Weights of a small GPT-style language model, trained from scratch on English Wikipedia: tied embeddings, 12288 steps.
Each number is 128 + 32 x the weight over its row's rms, rounded and kept within 0 to 255. Layers, rows and columns count from 0. The size above them is the row's rms in percent of the matrix's.

# layer 3 MLP gate, 640x320, rms 0.101, rows 505-539, columns 0-63
size [111 107 112 107 108  98  98 100  94 105  82  93 100  97 104  96 103  95 100  92 100 106 102 104 103 109 101  93 103 106  92 101  97 101  96]
[[112 131  72 136 146 168 189  95 155 137 157 124  81 115  64 178  89 144  90 121  58 164 136 146 101 116 180 105 172 149  99 131 139 112 158 152 165 111 119 118 107  74 119 149 132 146 101 128 113 133 124 140 152 181 162 123 125  89 122 145 107 159 152 127]
 [155 165 119 131 149 162  98 135 159 147  96 123 103  74 191 130 132 123  73 151 142 182 133 176  94 149 168 136 127 176 174 172 114 121 103 149 166  91 163 156 126 138 217 151 172 136 179 147 137 159  93  84 146 138 147 146 153  60 144 115 139 126 153 141]
 [161 159  37  85 195 111  88 175 114 161 205  96 126 147 133  93 152  83 101 130 155 127 213 113 129 156 144 127 145 115 168 131 167 132 176 129 125 119 167 137 158 109 177 146 191 147 142 180 163 176 117  87 154 113 172 157 192  70 128 135 123 130 122 150]
 [ 81 145  82  79 131 143 106 118  87 136 107 153 133 101 118 142 141 170 171 126 140 151 105 111 118 163 142 120  92 162 140  88 103 114  93 128 156 136 151 115 123 121 113 181 161 167 154 149 138 112 143 143 139 118  96 130 103 104 163 107 118 162 116 128]
 [115  57 123 102 129 161 175 187  94 143 144 134  98 106 143 148 109 102 151 114 151 130 163 103 190 128  91 193  69 103 139 103  97  56 157 126  85 160 138 129 141 156 179 123 146 120 158  81 137 141  74 171  88 116 158 163 151 109  87 183 121 120 139 110]
 [ 94 144 135  62 159  89 183 160  86 192 154 184  78 110 141 180  73 110 107 116  98  39 131 130 158 119 126 154 123 225 110 134 199 132  97 127 146 125 139 128 144 135 123 127 152 143 165  98  74  66 137 170 143 102 191 191 139 160 131 114 179  93 115 108]
 [ 92 104 116 171 156 153 132 120 115 140 134 150 139 189 167 154 127 135 166  97 162 141 147  74 136 109  94 147 144 139 132 149 150 114 138 151 150 105 135 113 187 100 139  80  74 135  98 106 125 177 135 103 154 148 120  92 126 130 136 156 103  56 178 113]
 [ 91 128 104  49 111 173 134  98  95  43 132 172  81 103 150 166 141 183  60 127 105 129 134  98  91 107  75 145 125 143 104  98 139 155 167 121 111 157 121 150 133 135 148 121 110 134 109  99  91 106 141 113 110 131 137 135 150 131 129 207 154 104 113 175]
 [119  97 168 112  51 168  74  75 152  85  96 112 209 150 144 103  83 108 120  73 138 164 124 120 110 127 124 139 116 184 103  97  93  55 114 103 144 173 109 101  70  77  77  97 158 141 125 114 111 103 133 151 126  91 143 134  64 136 136 127 110 103 134 142]
 [ 87 159 104 139 122 128  64 161 135  67 129 134  86 131 112 105 136 105 105 140 157 161 148 121  99 199 158 149 119 153 135 120 135 160 147 154  98 139 153 141 111 175 168 136 122 164 104 110  84 147  67 168 185  98 138 123 145 139 236 142 141 136 139 107]
 [125 143 139  97 117 125 116 138 142 142 144 174 145  97 121  78 109 115  70 158 106 109  96 136 157  97 156 170  42  81 111  92  90 121 144  68  82 197 136  93 207 173 189 123 115 150 151 140 163 135 132 161 128 122 110 128 156  68 104 139  75 100 140  75]
 [ 54 115  82 142 114 139 133 161 110 119 141 168 121 149 138 173  86 154 106 121 133 157  97  82 111 126 175  67  74 108 132  68  88 109 137 157 103  85 148  91 160 122 125 115 127 187 118  98  98 152 128 219 115 110 128 151  66 131 142 113  89 111 117  98]
 [115 180 182 113 128 168 146 148  98  92 111 121 132 153 159 109 105  98 171  49 155 128 119 151 159  88 113 120 161 165  79 106  75 134 113 156 126 154 140 152 128 146 156 128 153 143 139 145 150 135 156 117  86 154 179 183  90 137 176 137 131 139 101 161]
 [114  64  80 131  66 144 128  63  97 157 171 144 106 155 103 102 108 130 149 155 150 103 169 166  46 108 172 139 142 182 161 132 160 117 158 112 135 138 180 121 162 119 158 109 129 175 120 132 170 105  91 108 153 157 152 165 141 126 102 107  81  85  71  91]
 [123 112 155 146 127 146 179 114 109 161 172 152 122 111 176  85  48 111 128  65 202  88  99 124 114 151 127 133 198 129 104 116 116 102  85 136 103 118 131  84 165 115 141 132 208 123 120  97 196 128 124  37 149 112 151 142 151  73 116 116 134 111 110 130]
 [173 118 180 128 108  79 123  93 160 135 151 124  75 101 149 129 147 179  85 148  96  90 116 124 102 127 132 110 164 116 100  97 122 107 204 105 104 105 158 138  97 124 184 178 144 120 103  71 101  95 115 103 122  90 112  85  78 118 199  69 128 125 110 169]
 [126 143 168 225 163 185 115  89 158 113 135 118 116 171 150 141  92  86 188 107 164 157 156 128  95 173 179 136 118 133 140  94 114 166 118 128 168  69 112 105  72 158 123 107 129 118 130 121 117 139  66 118  90 121 109 116 111 143 176 112 122 194 159 193]
 [105  62 192 165 116 100  10 134  79 165 144 138 136  96 142 113 186 148 140 177 147  87 122 159 129 120 144  87  92 120 183 144  97 176 137  82 114 156 156 165 204 152 147 130  85 190 134  88 178 140  92 169 136 137 136 141  69 136 135 142 168  81 128 116]
 [113 187 107 143 118  93  95 175 147 137 176  88 240 195 106 100 138 132  73  93  77 162 131 136  59 178 204 156 163 153 159  92  85 186 141 195 117 174 135 152 110 151  74 112 139 133 117  70  47 121  71 115 131 144 124 171  99 119 126 158 138 152 141 131]
 [140 117 130  85  71 195 131  76 146 112 138  55  88 203 162 146  93  94  93 117 168  89 123 105 174 118  89 130 132 125 128 116 112  78 126 108 169 167 117 126 137  71 168 169 132 116 144 171 161 133 193 196 131 167 153 122  44 181 169 112 155 153  99 109]
 [169 114  95 139 153 172 143 119  91  51 161 149 156 150 126 155 195 146 119 116  96  85 153 123 151 188 134 111 113 183 100 118 153  93 120 114 110 136 172 155 174 118 131 130 184 129 146 106 127 128 169  78 128  85 102 107 154 128 114  31 136 149 121  92]
 [170 120 112  74 170 182 148 119  74 113 108 140 182 181  79 143 117  47 104 121 105 145  91 112 205 153  86 189 149 133 139 142 120 125 101 164 183 140 111 112  90 170 155 114  73  79  84  84 164 109 168 133 158 161  88 145 127 120  81 142 137 115 106  61]
 [103 121 144 157 182 165  90 164 147 153 130 101 113 141  69 115 108 148  80 109 109 126  90 131 147 174 145 151 186 143  87  58  95  79 208 127 194  93 173  68 167 146 120 162 134 131  92 158 164 149 104 169 162 118 105 120 193 185 135  86 130 201  97 161]
 [120 166 112 170 139 138 125  65  79 133 173 125  98 125  94 131  82 150 150 103 140 119 175 107  79 170 146 179 163 110 142 184 153  96 219 134 141 124 140  75 136 191 148 136  98 132 123 134 113 136  71 101  98 111  81 116 147 153 146 131 203 105 159  86]
 [131 106 127 144 141  78 120 130 174  35 145 182  98 166 101 153 134 100 116 156 141  82  94 137 198  92 169  76 115 102  84 126  37 176 163 144 130  89 146 138 136 176 120 108  98 113 117 114 162  67 165 107  84 117 119 162 125 131 134 111  91 104 118 153]
 [147 111 141 118 110 191  58  51 129 182 107  93  67 133  79 129 135 140 132 142  87 104 177  38 105 122  98 136 114 156 117 121 112 121  91 121 162  82 121 189 193 108  81 133 156 106 116 166 176 118 155 114 142 195 117  96 172 131 142 114  88 109 194 102]
 [ 88 129 115  78 185 119 133 138  96  81 114 155 116  55 175 107 115 167 187 109  33 123 118  85 110 120 107 129 211 158 143 109 182 158 182 113 128  38 129  82 203 170 140 192 141 118 156  70 153 177 167 102 154  51 142 131 132 152 104 149 147  88 117 111]
 [ 93 121  87 138  76  87 149 120 124 106 169 153  98 172 128 154 128 109  55 102 161 152 138 124 131 202 155 116  80 145 128 136 143 159 140 139 111  93 151 153 183 174 120 104 105 135 102 127 135 145 135 140 118 157 151 150 124 216 141 110 156 102 144 130]
 [131 151 100 128 139 112  91  88 207 101  94 135 103 172 122  83 120 123 152 142 121 183 126  72 142 153 102  70  51 120 161 154 170 134 154 127 140 118 148 178 138 201 133 138 107 139 166 119 141 161 147 127 149 116 166  90 120 128 145 144  74  70 124 162]
 [144 130 133  78 125 137 157  93 159 178 120 151  88 138 136 131 135 153 153 133 128  81 127 174 163 146 126 191 118  95 156 114 103 173 213  82 177 103  64 147 156 146  88  80 166  94 154 195 131  93 126  85 100 188 133 163 158 136 134 103  89 134 101 165]
 [181 145 126 107 147 153 131 108 160 140 107 129 131 133 125  85  91  79 144 121 146 169  81 185 102  51 109 104 157  96 121 116 108 134 165 141 199 153 173 179 141 135 162 158 124  94 140 136 130 145 164 117  94 156 104 136 160 129 104 186 115 114 175  56]
 [ 89 142 106 197 174 115 188 109  56 130  74 165  59 159 133  92 118 120  83  87 113 162 118 120  64 151 110 107 127  67 133 115 138  75 163  79  73 120 121 134 125 124 139 117 141  84  88 146 149 137  89  79 131 138  83 175  78 122 101 155 122 183 158 131]
 [143  89 131  81 154 109 142 113 138 153 202  93 154 100 122 114 162 106 150 152 193 148  91 157 147 149  80 179  88 108 166  86 184 129 166 100 133 192 117  95 144 126 104 123 160 123 104  99 166 118 110 160 164 152 190  88  64 139 149 130 148  97  85 122]
 [147  97 141 116 142  93 145  75  88 139 162 174 168 109 146 149  51  81 174 114 154 171 107 102 126 154 150 121  81  76 153 177 147 123  55  95 113 128  92  99 133 121 150 122 179 170  63  94 170 166 170 139 149 173 108  85 122 117 132  84 158 132  68 109]
 [208  82 134 129 119  89  49 104 105  90 104 142 138 123  94 195 124 143 144 157  60 153  82 112 144 111 108 120 138 137 142 181 109 141 126 122 159 116 136 136 145 116 106 125 105 126 159 151 125  67 118 131 179  73 128 173 117 147 148 157 101 125 136 140]]
# layer 3 MLP up, 640x320, rms 0.107, rows 505-539, columns 0-63
size [ 96 112 109 103 110 100 102 100  91 108  90  94  92 100 104  89  96  89  98  93  95 101  98 100 105 108 102  97  98 110  94  99  91 101  93]
[[143 145  60 119 159 152  92 172  93 179 138 179 100 135 104 117  61 121 192 113  65 148 145 115 159 145 196 146 146 165 163 102 145  96 204 156  99 107 108 103  84 171  82 144 126 208 119 151  90  94 126  74  88 123 157 129 191 110 178  89 115 118 151 106]
 [162 141  76 198 102  94 178  94 143 106 114 111 140 111 116 133 126 128 163 146 142 183 162  66 148 109  87 137  79 107 139 190 100 134 158 124 115  80 109  52  91 120 174 121 120 108 138 105 127 183 119  97 109 142 150  70 143 137 139 156 131 102  67  72]
 [150  84 111  96 133  88  89  76 128 131 130 152 136 175  78 103 125 132 107 135 162  76 128 120 114 178 163 161 145 152 115 123 113  50  73 182 140 119 142 168 178 151 100 144  66 102 124 113 167 112 116 117 171 111 114 164 124 181  75 128 176 158 116 121]
 [152  58 136 130 130  90 117 150 132  93 134  96 190 113 118 117 106 144 124 126  97  96 123 123 132  76 107 103 129 148 105 120  50 153 134 127 154  99 150 140 130 123 162 128 157 136 169 127 167 160 119 105 153 110 120 155 105 125  73 103 133 126 175 163]
 [154 139 141 123 105 200 159 123  72 123 182 114 116  43 148 139 173 104 170  87 142 172 121  93 125 120 109 165 130 156 134 126 127  98 128  84 126 109 132 136 101 127 116  82  79  52 106 151 112 136 154 140 157 138  76 145 166  94 176 173 123 114 154 165]
 [126 128 131 128 178  80 117 114 111  89  87 154 128 166  70 159 101 161 113 139 139 142 193  91 138 167 141  74 146 163 133 171 157  82 144 155 110 159 127 165 113 144  87  70 100 104 181 128 127  93 160 114 147 128 152 185 204 146 122 126 136 134 170 177]
 [142 133 111 155  80 155 126 158 133 138  83 134 153 132 126 126 142 156 180  86 139 108 170 126 149 135 145 114 174  87 130 170 125 110 116 138 111 103  79 125 128  55 119 107  91 122  90 180 161 123  74 122 151 118 143 111 140 144 105 164 179 122 118 165]
 [116 133  81 129 193 159  98  78 174  90  85 112 173 119  57 181 158 153 127 154 180 155 134 118 136 117 120 150 155 151 128 169 138 138 180 124 133 158 137 167 203  97 137 121 159 174  97 179 130 160  92 145 124 146  67 123 101 103  63  99 120  97 125 146]
 [112 139 110 146 144 125 176 124 116 132 140 145 100  89 222  65 102 119 127  91 101 150 163 133 110 163 171 118 152 133 142 131 186 154 156 118 139 131 138  76 133 128 133 131 140 137  94  90  90 124 187 165 141 133 133 176  88 137 171 139 139 136 126  57]
 [153 112 142  73 192 156 144 156  90 130 167 158 177 147 110 119 108 119 130  73  94 142 132 162 115  78 121  94 158  93 141 109 104 172 129 155 106 125  91 138 159  93 109 139 151  82 192 157 175 150  94 126 118 170 102 150 134  92 136  98  80 137 107 146]
 [162 210 104 147  95 120 155  96 134 119 117 152 120 115 145 121 129 147 125 135 116 134 114  89 143 157 134 161 127 140 160 110 121  70 112  78 132 193 190 138 177 127 140 103 176 136 186  96 135 168  99 116  93 139  68  84  95 152 124 216 153  64 133 126]
 [123  68  97 149 153 155 221 117 104 173 103 126 116 119 100  90 137 126 145 130 134  86 131  86 141 131 195 113 105 173  74 135 121 126 129 193 111  28 116 121  93 173  70  86 132 172 178  88 112  95 155 137 152  96 121 156  79 119 164 160 117 104 128 112]
 [111 150 107 122 141 126 126 152 121  97  67  50 122 206 181 172 129 109 194 161 128 196 163  79 152 124 104 114 117 139 129  90 145 129 154 139 176 172 178  90  99 153 147 139 116 126 136 132 120 141 183 132 119 156 145 145 130 141  94 151  92 111 123 145]
 [167  86 127  89  50 171 110 122 111 137 138  93 106 126  97 114 112 148 145 177 134 122 195 135 120 168  92 101 103 112  97 149 142 138 114 114 148 163  95 105 138 126  91 148 132  79 105 127 160 134 125 134 173 114 140 146 134 133 122 170 142  83 143 134]
 [141 123 162 161  96  97 110 100 160 150 113  97 118 116 137 113 166  99 168 171  87 153 112 195 105 111 135  94 114 133  96 154 158 135 184 151 145 145 146 129 126 101 103 108 105  85 187 170  83 160 199 156 109  44 186 179 131 129 168 123 115 118 176 135]
 [117 130 136  86 168  46 168 102 108  98  79 140 129  91 119 198 107 150 122 120  57  96 107 147  91 113  44 151 145 133 118 129 131 140 140 168  91 161 140 132 136 167 134 192 158 104 125 102 131 149  77 107 166 103 125 170  77 115  95 174 127 159 121 140]
 [121 114 119  80  69 123 147 106 155 218 131 110 165 154 142  27 157 143 101  69 133 111 145 163 159  86  73 126  97 174 157 101 126  97 123 124  95 158 141  87 191 112 110  96 124 119 139 182 207 109 173 184 127 154 149 168 154  83  98 139  92  64  73 109]
 [107 155 160 146 150  91  85  91 144 114 175 136 162 111  73  93 111  83 160 109 111  90 131 118 146 152  91 133 184 133 176 124  43 165 143 130 112 157  86 106 150 124 159 179 106 153 133 127 144 104 154 114 141 106 100 130  89 168 156 158  76 120 123 161]
 [ 94 132 163 164 157 153 121 150 136 185 123 122  73 146 115 102 125 139 194 187 120 114 180  65  57 121 111  92 157 143 105 111 156 152 138 185 119 126  93 129 116 165 109 101 126 112 139 107 127 164 144  86 107  79  80 160 136 161 106 126 140 117 172 149]
 [103 171  88 163  79 168  85 141 142 144  76 148 112 119 119 154 152 232 120 133 104 188 118  94 183 103 103 135 123  95 189 130 125 176 133 105 140 174 124 166 147 124 102 191 183 133 131 125 179 104 101 102 135 142 133 119 109 139  75 124 138 150 119 107]
 [ 96 226 128 133 137 137 169  95 200 133  99  97  94 126  83 135 156 153 160 147 136 188 114  99 132 111 160 139 114  94 141 116 133  99 155 137 117  75  94 131 139 139 120 108 100 105 112 177 125 156  94  87 212 199  79 126 170 123 103  90 132 181 132 147]
 [ 96 127 140 145 118  73 120 124 100 127 101 137 117 125 113 118 144 128 107 191 143 111 106 126 208 151 111 105 116 144  91 122 142  96 149  83 122 122 158 141  87 116 128  85 130 101  87 126  80 134 136 136 108 163 175  67 140 171 193 138 125 120  65 125]
 [181 129  71 107 104  51 157  86 100 114  73 108 112 102 118 164 118 122 157 153 142 126 120 119 153 132 156 158  93 120 166 153 186 114 151 155 152 131  96 138 170 112 187 163 127 161 122 118 152  89 118 154 157 134 147 140 145 132  60 101 197 133  78 112]
 [129 144  70 132 114  98  65 136 142  82  81 119  96 184 131 143 109 162 145 125 169 187  96 139 118 181 164 128 162 134 178 137 132 158 100 134 108  86 140 158  91 124 135  75 165 162 138 103 107 179  94  92 117 127 125  98  99 115  95 169 156 146 110 129]
 [205  99 132 118 154  97  67 123 130 128 118 134 126 192 100 102 166 131 141 116 132 113 111 120 115 150 176 102 145  80  89 101 139 164 163 131 139  74 103 177 245 121 118 146 154 119 123 133 171  92 130 144  87 131 141  96 109 160 113 100 112 112 168 137]
 [ 96 141  81 126 183 122  62  49 153 192  60 148 134 110  88 165  85 196 149 139  74 141  77  72 154 125 147 130 128 105 171 119 124 160  87  96 164 133 158 187 161 118  95 119 130 147 140 145 176 184 137 123 180 168  84 137 105 166 105 139 167  87 194  87]
 [127 145 120 134 107 110 170 152  79  88 153 136 113  84 111 110 133  89 106 113 143 137  99 164  79  89 134 110 111 104 164  72  97  89  65 150  77 121 136  78  92 116 112 153 169 152 145 109 122 102  78  89 116 123 135 118 108 176 195 170 148 129  97 119]
 [ 59 191 206 127 170 162 109 113 156  48 109  81 155 169 122 192 107  83 129  94 143 122 136 111 138  61 139 109 161  94 138 170 131 112  43 149 133 115 137 163 131 138 150 191 123 135 129 104 146 159  93 109 124 121 162  65 135  69 103 150 133  96 122 133]
 [144 112 124 101  98 146 167 142  83 131 102 163  92  81 153 173 132 125 132 122 129 145 150 138 139 105  81 131 134 127  47  89  96 144 115 101 152  91 118 119 161  87 120 151 150 145 153 201 101  64  96 140  74 120 125 149 131 170 138 134 118 201 138 172]
 [ 68 158 116 155  70 167 138  92  85  70 130  92  81 114 161 102 159 139 130  97 131  90 168 125 113 163 115  61 167  64 127 152 172 131 121 184 144 137  99 144 122 164 105 124 186  99 124 101 153 124 144 117 113 120 109  98 122 102 130 174 146  90 137 133]
 [117 124 124  99 135  93 141 107 147 161 159  90 144 159 115  89  87 112 135 172 171  84 133 143  83 172 103 180  98 121  87 146 101 153 110 122 159 121  93 153  93 136  96 159 151  96 137 149  76 101 139 157 154 138 149  89 142 112 218 182  94 145 127  65]
 [130 150 147 133 136 156 142 179 155 168 170  72 120 125 127 118 120 185 128 172 138 136 117 153 143 123 100 163 130 133 169 118 100 155 132 109  87 130 184  84 161 122  99 134 119 175  93  96  81 138  83 142 170 145 123  73  83  95 108  82 170  96 162 126]
 [142 168 149 106 106  96 108 108 120 117 139 149 166  98 191  78 157 134  88 100 137 152 121 115 147 136 173 147 124 139  89 152  78 167 117 127 164 135  40 141 141 132 159 163 120 183 156 146 147 152 142 163 110 115 169 160  91 101 111 113 105 193 116 134]
 [101 187  75 134  65  96 193 181 122 112 110 114 104 167  82 125 128 125 107 146 186 116  86  80 128 117 125 183  96 143 140  98  84 102 201  83  89 149 164  90 149 127 117 162 134 111 127 154 160 112 108 126 101  95 127 159 130  99 110 169 119 141 152 130]
 [153 108 149 124  70  94  98 130 141 115  73 160 163 156 109 147 152 134  83 148 133 131 183 122 127 146 145 165 157 139 125 159  65 160 170 122 123  97 191 158 159  63 178 108 121 170 137 123 125 146 146  86  89 122 149  74  95 144 136 168 140  96 140 137]]
# layer 3 MLP down (transposed), 640x320, rms 0.113, rows 505-539, columns 0-63
size [100 106 109 100 110  92  98 103  95  99  90  93  94  93  99 101 105 102 104  95 103  97 102 101  99 102 103  92 102 106  95 107  97 102  95]
[[ 98 172 132 134  85 174  81 117 148 140 196 132 123 148 139 170 125 157  99 100  83 117 147 109 132 163 135 123 130  86 119 117 120 156 152 166 175  93 221 108  87 116 107 131 104 153 147 193 104 110 122 118 133 180 110 169  84  83  85  83 118 135 165 129]
 [151 134 119 138 140  99 151 145 167 154 145 165 160 175 130 105 115  91  78 207  99 172 169 105 185 153 100 161 154  91 134 106 166 143 168 123 158  96 150  96 109  84 170 162 143 100 117 183 102 106  69  99 161 129 114  97  93 144 139 124 122 164 149 130]
 [128 166 141 138 107 124  66 152 130 121 117 135 142 157 112  66 154 161 108 113 159 150  97 106 117 143 104 110 112 168 118  74 144  96  67 211 195 102  65 157 154  93 186 190 136 157 111 120 140 106 142 101 109 132 112 140 113 163 127 182 120 180 150 117]
 [129 137 114  52 190 135 130 115 100 128  83  97 129 176  97 112 140 111 141 103 151  96 135  86 119 132  76 150 116 112 139 124 176  76 112 117 153 171 121  64 136  71 138 113 128 102  50 128  99  98 133 114 160  46 142 145 119 109 123 194 153 147 113  91]
 [102 140 175 160  85 193 121 105 135  14 137 174 102  53 173  74 128 136 160 137 171 127 169 103 136 239 135 159 138 149 137 139 127 103 161  56 124 121 117 141 124 136 145 121 155  96  82 113 131 140 161 140 138 105 120  92 155 154 125 120 133 124 120 152]
 [147 120 132 118 101  75 114 122 130 204 142 125 121 111 153 180 113 125 136 121 146 131 135 123 127 181  74 125 133  92 142 129 130 173 137 158 128  87 132 120 131 180 120 142 149 180 110  85  99 177 142 145 145  80 104 109 149 113  91 120 166 124 161 116]
 [130  92 116 107 120 109 120 129 104 126 139  83 133 112 157 167  92 169 147 114 174 116 116 165 156 144  85 163 143 136 131 143 138 144 153 187 142  99  81 116 161  52 129 111 134 166 137 107  65 132 153  82 149  82  99 122 138  83 166 145 176  98 118 109]
 [155  95 163 146 140 140 134  29 143 119 125 102  73 105 139 162 173 149 166 157  94  99  57  98  95 144 140 118 127 145 141  96  90 103 129 112 158 117 109 213 112  98 159  66 118 137 137  86 134 111 152 116  76  95 135 116  83 135 172 142 124  95 137 138]
 [104 160 198  95 108 149 107 144  83 132 167 132 154 175 126 163 160 101 141 154 107  63 151 163 143 105 151  80  92  92 150 114 128 127 152 122  99 114 131 149 117 152 104 209 173  97  87 126  84 152 111  83 161  90 144 130 134 138  69 139 140 150 143 123]
 [176  68 101  98 141 144 147 131 170 173  31 126 115 134 127 130 106 128 139 163 163 111  52  88 114 153  99 127 161  83  85 125 100 124 182 137 120  88 118  98 152 147 147 135 167 150 138 121 156 105  73 106 142 154 157 164 132  80  93 109  97 129 130 145]
 [124 117 156  99 137 143 120 131 168  77 108 142 184 126 103 217 113 113  84 139 132 142  69 126 134 120  97 156 122 136 168 183 138 154 129 153 108  89 127 101 130 149 160 161 149 166 105 140  98 108 151 144 121 162 107 181 116 117 126  73 127 159 105 116]
 [104 178 172 170 112 125 143 156 149 162  93 139 147  51 133 113 120 132 139 157  95 116  88  63 175 108 121 115 214 160 123  63 166  73 122 187  95 181 103 123 174 138 163 150 172 166 115 152  84 120 178 189 173 154 163 160 167  67 100 178 139 124 180 152]
 [119 104  79 151 121 108 100 101 134 119  95 144 125 110 194 140 114 111 111 186 163  94 143 101 150 189  98 169 137 113 148 176  99 200 136 101  86 118 124 195 142  73 129 160  70 148 140 115 113 176 105  97 118 156 147 166 137 154 166 120 115 138 201 136]
 [170  70 183 178 161 127 125  95 123 104 141 181 177 107 178 145 133  90 133 100 171 103  98 158 168  93  96  97  84 133 173 109 124 110 104 168 106 140 121  93 145 165 146 134 153 133 134 205 127 143  80 120  48 169 151 135 162  84 105 113 108  93  97 139]
 [130 146 117  67 117  95  96 116 145 137 106 148 103 111 109 182 132 118  92 128  70 156 150 103 141 158 108  88 110 140  94 114 125 166 132 111 186 125 184 126 164 155 120 116  51 141 121 149  90  64 135 164 102 151 101 146 109 167  87 127 167 132 166 152]
 [ 92 126 138 156  69 142 115 117 111 143 116 103 148 140 132  55  78 132 130  51 104 129 136 144 130 122 159  86 137 180  82 130 161 173 146 148 179 160 119 112 151 155 106 137 110 137  96 118 106 124 107 115 200 156 215 180 103 140  90 148 174 107 202 121]
 [117  71 100  57 112 159 108 122 146 196  76 136 116 145 107  64 193 117 164 110 108 138 119 165 153 127 130 135  95 140 122  90 116 133  86 159 168 145 124 133 133 156 144 131 147 151 113 172 153 158 123 137 126 122 120 123 137 177 140 109 119 134 145 102]
 [139 121 141  90 122 154 159 102 126 162 122  65  92 130 100 119 163 152 183 135 184 118 113 108  62 145 128 170  91  97  96 180 103 105  92 101 141 168  94 106 139  66 158 141  86 112 129  90 100 144 154  46 141 106  99 151 112 148  77 142 133 112 151 159]
 [113 206  82 147  83  55 177 146 101  92 167 159 143 112 124 134 102 187 122 137 156 128 120 127 106 158  92 168 119 147  99 154 102 102  97  93 113 149 118  80 138 142 143 132 152 120  92 131  80 101 110  38 201  92 156 135 126 114 103 179 142 141 161  91]
 [111 108 185  45 211  96 132 155  75 106 154 107 139 180 150 142 129 132  70 178  58 113 119 119 142 101  83 149 156 133 158  95 134 100 173 145 156 140 119 217 157 164 188 101 126  93 158 175 148 166 173 132 120 164 119 171  92 111 112 141 155 137 131 139]
 [103 166 163  80  82  92  66 141 151 176 120 144 155 109 119 128 124 151 110 129 106  97 158 185  95 164 159 103 117 115 151  97 141 145  76 155 150 134  88 160 129 145 125 125  83 127 108 134 114 115 175 131 149 145 116  93  86 182 115 125 123  99 145 100]
 [179  91 101  68 173 123 131 148 150  83 113 166 104  51  96 179 120 138 181 135  76  87 143 152 136 169 103  96 121 146 100 146 178 172 114 119  73 114 163 117 114  83  83 157 119 143 184 119 121  88 155  98 136 167  97 142 155  74  69 139 153 103  77 161]
 [195  82 169 122 111 103  74 148 162  84 156 175 153 148 179 141 183 217 157 113 159 145 116 122 109 155 115 150  88 118 100 147 114 155  90  88  89 166  78 146 141 132 111 133 170 128 156  98  92 106 147 147 135  57 183 126 105 145 150  79 128 153 165 121]
 [168 120  78 102 182 119 129  82 113  78 143 125 232 104  82 122 104 126 182 147 178 147 133 150  76 139 165 132 145  92 120 162 159 107 187 136 135 174 116 113 143 129 134  95 122 116  94 183  98  94 132 127 116 169 150 149 126 141 117 188 138 134 137 141]
 [120 135  97 167 132  84  74 116  99 135 158 131  88 162 183  79 143  84  80 172 197 152 145 129 101  98 175  91 120 103 148  72 115 153 122  85 101  76 187  86 125  50 147 135 131 140  78  66 119 156 117 109 126 173 113 109 126 104 115 109 147  87 167 136]
 [148 188 147 188  77  82 198 139 115 148 152 128 202 141 127 138 117 157 149  56 165 179  93 170 128 143 121 181 134  96 131  84 129 142 135 143 111 193 172 111 106 120 166 199 121  80  53 122  89 159 102 125 164  62 104 127 172 176  95 153 136 116 118 150]
 [144 169 142  74 117 129  66 187 119 138  91 103  75 155 133 145 171 124  77 123  75 124 122 136 127  96 145 123 115 112 121 140 112 154 173 114  87 127 105 161 129 198 135  92 154  86 181 137 163 132 137 116 126 102  61 110 104 127 114  68 153 144 113 129]
 [106 114  68 147 209 185 115  87 154 202  99 138  94 146 149  88 136 163 105 141 141 121 136 156  60 150 148 100 123 151 124 153 113 123  85 147 121 155  88 100  95 129 177  82 171 153  86 156 136 146  81 122 105 131  85 104 103 125 131 125 182 159  95 154]
 [146 102 136 127  46  70 119 133  77 121 113 110 120 161 117  85 148 173  78 113 100  59  87 121  69  91 122 182 178  90 172 145 109 108 140 136 176 140  94 126 169  92 152 153 135 114 128 195 138  61  91 102 161 138 140 153 134 104 148  82 132 149 160  76]
 [155 133 106 105  72 100 179 109 129 164 153 139  65 148 129 142 110 144  28 158 186 115 144 111 127  66 108 110 122  96 120 148 141  65 138 106 136 102 130 115 123  62 177 162  91 108  81 128 187 216 108 144  41 139 132 161 131 126  96 116 108  88 172 182]
 [129 120  89 152 117  64  99  71 149 136 114 196 101 162 117  94  99 112 110 164 152 142 143 177 110 109 112 117 119 181 111 193  85 147 117 117 120 199 147 147 134  55 129 138  94  82 104  79 156 121 102 124  86 154 170 118 147 108 156 160 142 127 159 136]
 [167 182 129  93  43 147 103 179 153 118  88  96 171  77 127 121 155 113  90 173 107 112 121 106  82 113 169 107 165 186 107 111 129 131  94 175 132 108 134  95 188 131 159 131 118 185 150 125 119  86 158 127  57 177 154 113 144 168 128 106 107 125 108 145]
 [141 157  89 131 122 122 149 116 138 179 155 161 107 152 122 141 134 124 161 159 143 130 146 122 124 168 170  62 147 141 173  79  94 106 125 107 153 110 124  82 152  67 151 144  67 207  74 112 106 210 158  49 109  95 168 159 152 134 136 122 120 172 127 109]
 [ 88 141 140 156 107 101 114 156 159  99 111  51 179 193 112 137 120 102  70 193 157  90 144 199 108  74 128 134 177 192 129 176 167 137 140 112 130 102 103 119  69 110 117  67  78 107 102 138  42 112 112 105 141  94 140 161 123 115 101 141 122 155 113 126]
 [132 158 169 103 101 122  83  28 157  83 122 195 127  89 113 130 109 168 172 109 134 105 116 108 155 149 123 134 145 176  56 175 134  98  91 162 152 146 120 132 139 146 113 172 115 173 155 149 142 122 101 162 135 115 151 125 130 109 153 149 105 140 137 144]]